config.yaml
n_layer: 16
d_model: 192
n_head: 6
n_kv_head: 1
head_dim: 32
d_mlp: 576
vocab_size: 2048
activation: "tanh_gelu"
norm: "layernorm"
norm_place: "pre"
norm_eps: 1e-05
positions: "learned"
qk_norm: false
attn_scale: 0.177
bias: "all"
tie_embeddings: true
parallel_block: true
init: "normal"
init_std_qkv: 0.0366
init_std_o: 0.00646
init_std_up: 0.0366
init_std_down: 0.00373
optimizer: "muon"
lr: 0.0039
lr_mult_qkv: 0.5
beta1: 0.9
lr_head: 0.00298
grad_clip: 1.0
warmup_steps: 200
schedule: "wsd"
decay_fraction: 0.739
decay_shape: "linear"
final_lr_fraction: 0.05
batch_tokens: [8192, 16384, 32768]
seq_len: 1024
doc_mask: true
train_tokens: 193300000
steps: 10849
dataset: "wikipedia_en"
Each number is 500 + 25 x the weight over its row's rms, rounded and kept within 0 to 999. Layers, rows and columns count from 0. Numbers have three digits each. The size before them is the row's rms in percent of the matrix's.

# layer 7 MLP down (transposed), 576x192, rms 0.0552, rows 25-58, columns 96-191
108:472524523536469492488540472455501488503492492456440487503520530518525503490500423519502513513544496513523498528496475456489542512490499461491506469474514463486465508483457515481475490472525485554513538515494530489508541514486471506503518505511455494492525537464533508509480499545486556492
103:490474515497541505534526519476507495488465488510515474507516496509507480546475517480500533482502495521513497512510527485491458512476500538523498519518487513491516529493542456490508489459480498486466504515474488499437514489511462505511488491543512449466488499493478526510500508471502478500
100:533515529531483470480512522498515493482548479501501504465483545509532521479476508490529477507504468488512544475478524489446484460494502474498450485485508491517511460468484549482481479469516494505501451495555509478530541477512515477488539524536495488486493502495492516498543497540487538531
090:528563511484528510501515494481505546522478497504517518492496494533491534507498508497501525542492477495462501478466557482486485482524532489522506546563503505471539482491454449456513524502460497490540546488484520486508504485482490524492495479470501467501508510524497492466428463496535501501
109:468451458574496515457463511471494501520452471473505459504521510504473537503486502493502492561530512502493502492474549451462483488534487495520517483470479486505510473496476488494469492494521518503484462525458522509546491553520480518484485528494499491534500478471534523545519501505495498554
098:507470500562471487522516511506529523511484541491501505463458485514496435500516499491508521490503501528508511504514461533492496495484534456478524507505486509494450514468507473490459496474494465489509497542529498526568465492493480487507451466539457505488525522469515516514506490508473484542
098:477503527471504532463470494514499473489484505476484501523544446508468523517502510527471569477491485505493465497490507490488513516483504475502516516528496546495479490495508523543464515463466473539494520528472534495471490482487516516489514471492475475536512531480503453510487504496487494478
107:490488509507480473469479474475508463520529477462479543500532517503534501473468495450509506500520507449528526522503515535503475501488494479517509548461509452483537504485480542506513516468520512508520511481485471492472521486482508508492464505503505498562484485446524514507482480546494518513
095:533477517524524525557501500522485489502475512513456474511473453466523529519498475472518476524527534480477560476508527476477481520519480537533454468502504497502416529520467472502459498486487454512510500535506480514504508527480447480550536484523496497498501556507544505526497529499505479486
125:479496523514503497498480522487470526492510479524504478481507555508476533505505433523481508527473488454509520467526482505478527519511546488484478477538496469515510482467547511468529470483457509566470476501536521491492510504512477465476509558467502522527482495495486486499465475476480511526
098:466517519523518505487499508509509479523509521469519452524513490471510538451489513494539465466481512527447487495462553474497512491484537516504515460542488526481455538476582530480548510519513500454507500537482491490528488519480535490531496497535484498547521505515487516496512500527477489463
096:509507461505508483515511483508501545523534515500429513477495480515479506533501468472474483514528460472535488551442506489483529498501573523447510538536512480520501489482501490540502484515507481487501481483485487458497503478460476471480540515488482506485497498506514490468471521553500517583
107:470482496509511495594496468511476476461492483508507560518444477483488476471502482515463485514537488567463502546479538529520499512475524497530476500509479493465500491506482511514482553542473503503495497513507482533501480520529491495524537496515513452501506475509522534470485490484528510501
110:462509481490472547489497535497507502491498471488471500512510460536550507521466511503501519468476496511513499490523472505484494511532473466537514500486487509508522484512511512482513482518516469513476508508486472475484460545494486490496472525480527565477505558521475524456513490510507488489
098:517527482496501509538513475592533500486486499481503498548488474504493476475468520517533505513508540493488471522472496495504481453507514504488491504441508520520519481485499459463514466541547509476455525519541511478528517513472465504500495533489470473449518478476516503486474538539495499478
099:489519484497516494527486493502505486479497501472458552489484525473441495494474485473466490491499568489491510533541512516479484571505504476479520526507527553505478523465534494462488497522473503541511505499514522512487458484493514462523523489489495464527495437508475473445491485514515460502
087:507500488514458487435459479501523506540492508460499439492489543513451474511501510496546482506514487459529435482508514499520515553470514555461503447477557498496499531494500503493534509506535533538471549517483482492496490491490500535508528537499471483491504495470498508518535494491464526503
100:481530501504450483475564464513489540482466514538498488500503504473470492501526541490449466489465519511495489508494525517471500476475489495474476481499487492499534470541525524478516489498521455488515533531506481552489449480506473506530509505511538477528504491492520522511510510500456516487
120:518507497522472501469508543522509556505501544490490485516514486512490489500539533491510519491475538476493547569465460512543506467484538527480528513504474474491517530518502488494480498482528464531511484465484486487491474465478542503493512501489492505512568507488483511527461531469508477469
101:490495517496526452514485487545514496528507475473480464496475513520496469505480510467529523546503499464531487496538519519480535492515498460502503484512469504486461480449534484537521509515523491550465475544482465530495483528522518514495456481502529527506542572506527481454472499505475500540
099:462494544511496490528530489541481509517531491500494498497431494482516460538519533529498458498480499506467510495502497532521454532498463503479480485505553435447470530496480532471480518515507505479508514497494499489480538532532491478501497466499487538413528485567485510507439510505542459469
102:525512499510545491512510518500489496485488477547514492524456551508518558532470479516465476528513551455504533477496530516495517469569501478493510502547495495526516495476505500498466479535517486534469485476491481495492480538525507486501442520451524505513523475533490494502477499501484464511
103:497489503516504541466475540510532523518495554496516463488513467458477453506486481511525527480499507543491498514515482502512501494502513517464567468450518518507537526512515481506502509538527508523480494524495530502471491513502480536529485468474490497536512466482502463563480495482517445468
090:483517494498493493498511478498527517488540518495516480517470508522502516455554508452475508501526483464492484538525465523432526520470541469491497460520509505438471504510519497502481477482492486487525472504519513496538488535497512508479487540482503545504472521476499511566503502520467488530
098:511501539551520493535470503544488473562476528478508532506537502498480492530508496513514470501504479495513510475499483523504507497529496495499513490517412501454484486515511489521510537473512468536495475462517532493510490492496488481515525536478513520530458516496469499478467512518528498440
103:525501480509522519495487498508451511553511482521483506501518543538514504507494480469442534508486504485531503485474503515514541441484482487507485486519462522474498499531453493493437486437513487474464508507512522467464484518489519521487557512481533502525486495497518522523511543498495485518
100:508522492512542541456471475492503517532558484532504563485495483527478474551453508479510477466509494497530498476510472481517508482527487511500448475465501517500529482530502526504501515545501446524469465476532511435496497518499485513508511559493503507502500493469489549480482470474519428497
095:552559527526504464475527522486488472497476496521518506469556480528456499517485496440496483515503512502548499475484504491488481511519474485488529559485516533526518505445487472495494437480560474480500527485469550525540499521500543472474518530487502491502517504496510471485502536526515509492
100:505475519492511519508509523561493527542517495471488503505504475519515491483508471501471463528468504471514521530468457513479496516493469471487496497484498496478505516520522483497483471490463478522477534484560483466464497467483550503479492526492443519480543506476481468525493527512513525528
105:500468479505507507480481484506475500508465531469462524512487498507504477526521452515489481507497496489503519506544470519486508490476498514465525499514523469504511507478525544545537501517517501513470515484465478496463511490490513517479496470485529532522475529511517485524540503497466500524
094:516484460531523476454493521495491499518503492499506503505535496480532485470506464494522513524498504497521507480510488493537465509505481503522530490490488548555517481495545515522497519503479495508529556434489507497504499492535532414494503486517496485512548518477475470531483520473527476465
086:501532500467497499469527517543483517468511540488468544497499479464541508514503496491465458512501474544464474495505455508498517502532479539474489526523504468459515459515439521520533463476534495549533543472468484520492517487522497465514471510462477495525527467498499524529494531495518528470
101:493493514539480455482492504523485469471538463500441511564477504486460479480552491520476479439490521523503507517518511498512528525550526470495466468477465513555491516503512496502509513546538511468496488491524513482529560471505477507537517465535534509532517508517487473475484565513525525446
094:465545523462518550501506504448466463466451497501452514493546476494493481496503485481492499501469497525474449472515560462510536500514478491511511528520526459511505535524491525462518494456561536524474494508480512507495517518514474506519505469507460491484486481512533470517500515518492494511
# layer 7 MLP up, 576x192, rms 0.101, rows 26-59, columns 96-191
104:489498515586507455513477509500487486542507485529537457493520502462482508534492505513461521529481519525489518490486476470472522476462493506478489508510526451492493495480465480475522517496521508537544501521494518480541505532521483472509496493448494553507512540532478467551485445509469489495
113:471486515522519498479516524545482521516501510480495497469493483449519455504488472468466482448514527513447487499486521525506516477514501503491518476560487508515519515518498480502488520543486463465500507566503453515567507505522526500473499531489478505482494471497488506547501496482492467492
086:544468460493487477520526535500472497554491493484532531475474531452490501514517464534543471484452533507568498475527493536463519499471523513503480493465506517525490539524485538466516507509495484515473483456509529490525494521545530530512474515474499522502499480474467503493533479497513492503
099:489498506511495507472532540485470502527479438519472483465493523502507484503506500540535501527501494451502514496482487522527466470451501471449524481498487487493504441500506496458531479491526530522538485536492509535479523499491504501516513506511530493482517494499473557521475464469495457514
100:538451519431520505457514482483505475492480501479501498500489494484501555544443481514527524523494499466487473496500482511534480461517471536499523497516491500533446481510488479514520544538529505500476524516475515445453544496494484554498522523522455482485474501537522481483464529500528483524
095:511512529512533487531480499484536463517514456479496510539468469486495517528523454560458499483496532495501553481540500479520528462491524472498474543520482529511498475509504479520470521497493494547513514487527467504498525491526518569468434508496535515506477506483514468528467517518549466443
103:479473506476475546501502500489514548488514515496529490431519515508500460460553503491502493505548452514496487494488497483527483484480523499534496512518519487457499500493517519512484519513522478478505504550528466501522500520507507462463528539492512516459487499492539520532478473514499484487
097:491528519497534495545515511539511533535508486498490522502449504521488469468455508516539440479525500473522463488496463506529513503516552469524536483520522515501533472496467483495521535508481529468532502487498503457485501479525489557495524508506509516527455477509532462484464522505494515475
120:468509521471505478459495526530533503515458506525503461531484469515534505538533556480487487496523520444471525475486530502517502500503505505519491527525495450496487518480501532522524497484491539534493490518487481483472486524487487532540481500502514488450547524553512494489538491435508529503
108:514476484527496505516475509534498505464515518554484504494516497491503479509496527541494513511495483466511518502483470513528488495555492496508530508462495511484515491499460456470510544539478475528545548514481517527533499489517514493538526503501524515457505533502507473477476524467511526520
100:474478508515461529492454539489527477491517532529487517487519484513528516477546488530484495489540497532469526495530522516509480473512474538527538498517485459506489533523486511484479516468501472450522486510497481518551537523521508498504455500496517514516457488518519469502499498519494552475
106:517473491507515534543497490537514499506498547510537504512498522481482531482535481521505468473433464507466511530497554521507488485493500479504516521499523498507451528549518511505511492512524547481476481535473512501459450510530500478496482507520511499489505496530545464524508476482497494513
113:507486524463509513483489498490512491494482544463501521492498503536500535537501514491577510503498489478533475497468481467518551495546493456492526469546518456480468488534474448447491511515468526538473525515486474491542485498497508476502484519498483511501492522480487501498461529512550505526
098:486455526487556472459466500545494532523476491479487468518466503442492525441479522465483492498529504479518551497525531487494504496461443514532494491533476504505471511450483507481523520494513505494546467511484504505498517470539521508523457537517515522493465518516520517458511493489490524494
095:504510499498455508464459515485522469472489522517487503501479469446494535496501486484469542473486516481501502456475509516493472489503497501510503548451534476499489510564502493563493478485536539515517500498473490451447492492486465520525448494515475472505466509531494467512531481522520520521
084:502488471503506505494486469523487502532513509478491556458514473518475559485533487519509496479487469461492515531501496536508507478490496492538530516516508480471505489483475475446498558506470517513486524447478490545496484508534521553486504495513509475480484497528541516513458502518479526461
099:496516491514485501503534561518508518473502485506498503530487483501463528458501535527489494482475479497485550503487533497543517507510494494512494532499500511481530524440523470513518472474452536475527509489435475489481484565475519556482483485557500542511480466485490487490496516501457520506
102:498496520528522494474488479480506470494534496550506502480484473497501538484541466468548499517493493523447483475531519437506492501519517477447516401468555536515503512509518506490491499561498502526490475498488467515491516501494512514457534499511435505531536512514511481488467487492486493499
099:510526490454508457530448504515493505513541512474499523567519472504490530467486496540553492494494535491510470504512525527498497515517489493522503483524512476494452493509527470497470496484537513483479516499491472551461458493527528503506455486503501485518486460541506519497496511486498496526
100:510530429525476465496477528491532522480475476482509489523512525501482517466530511516522531494518535461468508525509514532463513512487546501538512515474459551533528478511498488497503489539492515477514488477500517514523439509529525543529487479528504512506506527466537548512527527455535502482
090:491513442504481539536472476540462503526484528463515516519510462462509480460463494488536538488490492518486488466512505479480512505492514479514467470488481498451539497506489504509530475518544538464512494518498512482491535464496534477551523509521507488527462507493569547477468494468505476504
107:474488525521493527504500447489464469480473476503543532474464514535509495539515510522525499540452484527454489554473510505517518502517487499515497484479471509491488492521485525516533508472477506469499474460461530530494472478505505492525489470517462497479511495521549500467518486481531527510
096:471467534523476511481486503471507497482520525541481528468501489468490542494525538536513495495531505554506485521507491505489466523518477490498462546473494517531501515482481522514479492476478506494477516545501477500444522535503495490538522491511492504509474492511516470496499493525494507437
103:504467511514466489518507496481476519486500459500513495484502523479515481487503512460534523450527533522496460509545473497546493505458526541496526484515532508521493471508441487517510507540578529475496478505493441508494449499498468512480502531499481466485536481517497488529548526471482489491
096:475472510460462511522462485502524468509505502523478505495493475468527485476496523513511461479515491511508522542508502509486496541510544489523539490502458548513473513525458508509524533533513501480508535514557526508489482504500486514505460541542511537467503441457481514502521463493495499501
104:492489457469531501488557548511483495482488500514548487496492513526483480440484501533516515575495506534507526473483499506526519490520514471471496518552560520495469453477518471513509518502450495456507489476485473527472518497518481469521471502512531514491475478505509513522517507478510529487
089:475473467527504479526484446462514480487574535496507500497458489496537501525538455512506456497528521540487482522481526501521528506483515502510463485577490471535451502529487528513450522517471483502504482550497514538490507485528524514504515510493504492509476467500485489488470482505498521516
092:471510476473474503493522545523539508491511541502536468460462493537489497482501513477465468491494553487429532488552509490473478486512517569568506498501479447503516506503450502501534469500523494519497491496500492503511508538511465521527528483484506497487570437550544521492490461482486491507
101:535465485525448507517499513484508487493494506508483500504508549522470485534497549509493523486512526477466458493467505486495507506531511470570482480490517494462549463527538494495475503487504490536482534500476515504495479502515514492513523464535477552490492462504503504508521484487438476502
090:508509472499499548484534496567492514497510488513463517472486457487533531513456497490526540496523520457459490500441550480549513510506507509510483533539529462482480492539479487480513613516504499537519491518483516460470508525496511478519493562504482506519493497524476501537528516518498484496
092:465478493510467538516508425533497494483504527483504483483480515515479523470507472512514542513518533478448532518520503507478491538479522503506482532494462522538521498509545481469497510546524474525497479475459528517485512511511526479482508475491508487515491509503516510468466524472494541466
101:525513516485493461478479524501501519484482500459525521439514518483471506474504496504522476525473520511480505471516470466483522423516490546465495460503499558494450474517512549485458532497468500503535475496505520511458514531477512477499501528506546501469526531509460498521495492507548543482
100:516508500522446533490506487509496479531532490525519531532490524479508528535488522510464499470528495522528451510504530454519500465546519496524508484481494508495492521482511498513493507490560480498499511496514433506480462482467501534541473487513557483435494525502473537497493496466470520528
101:466504508451546472489529493470522499469499488527444521486469501495529477512513547464442473470497522468493494497447508494539475488501472503462493474501500480478516494534488532509477495501467484512531505500525469489499542488459535483485490477508518479493548500525503535520483483522479512469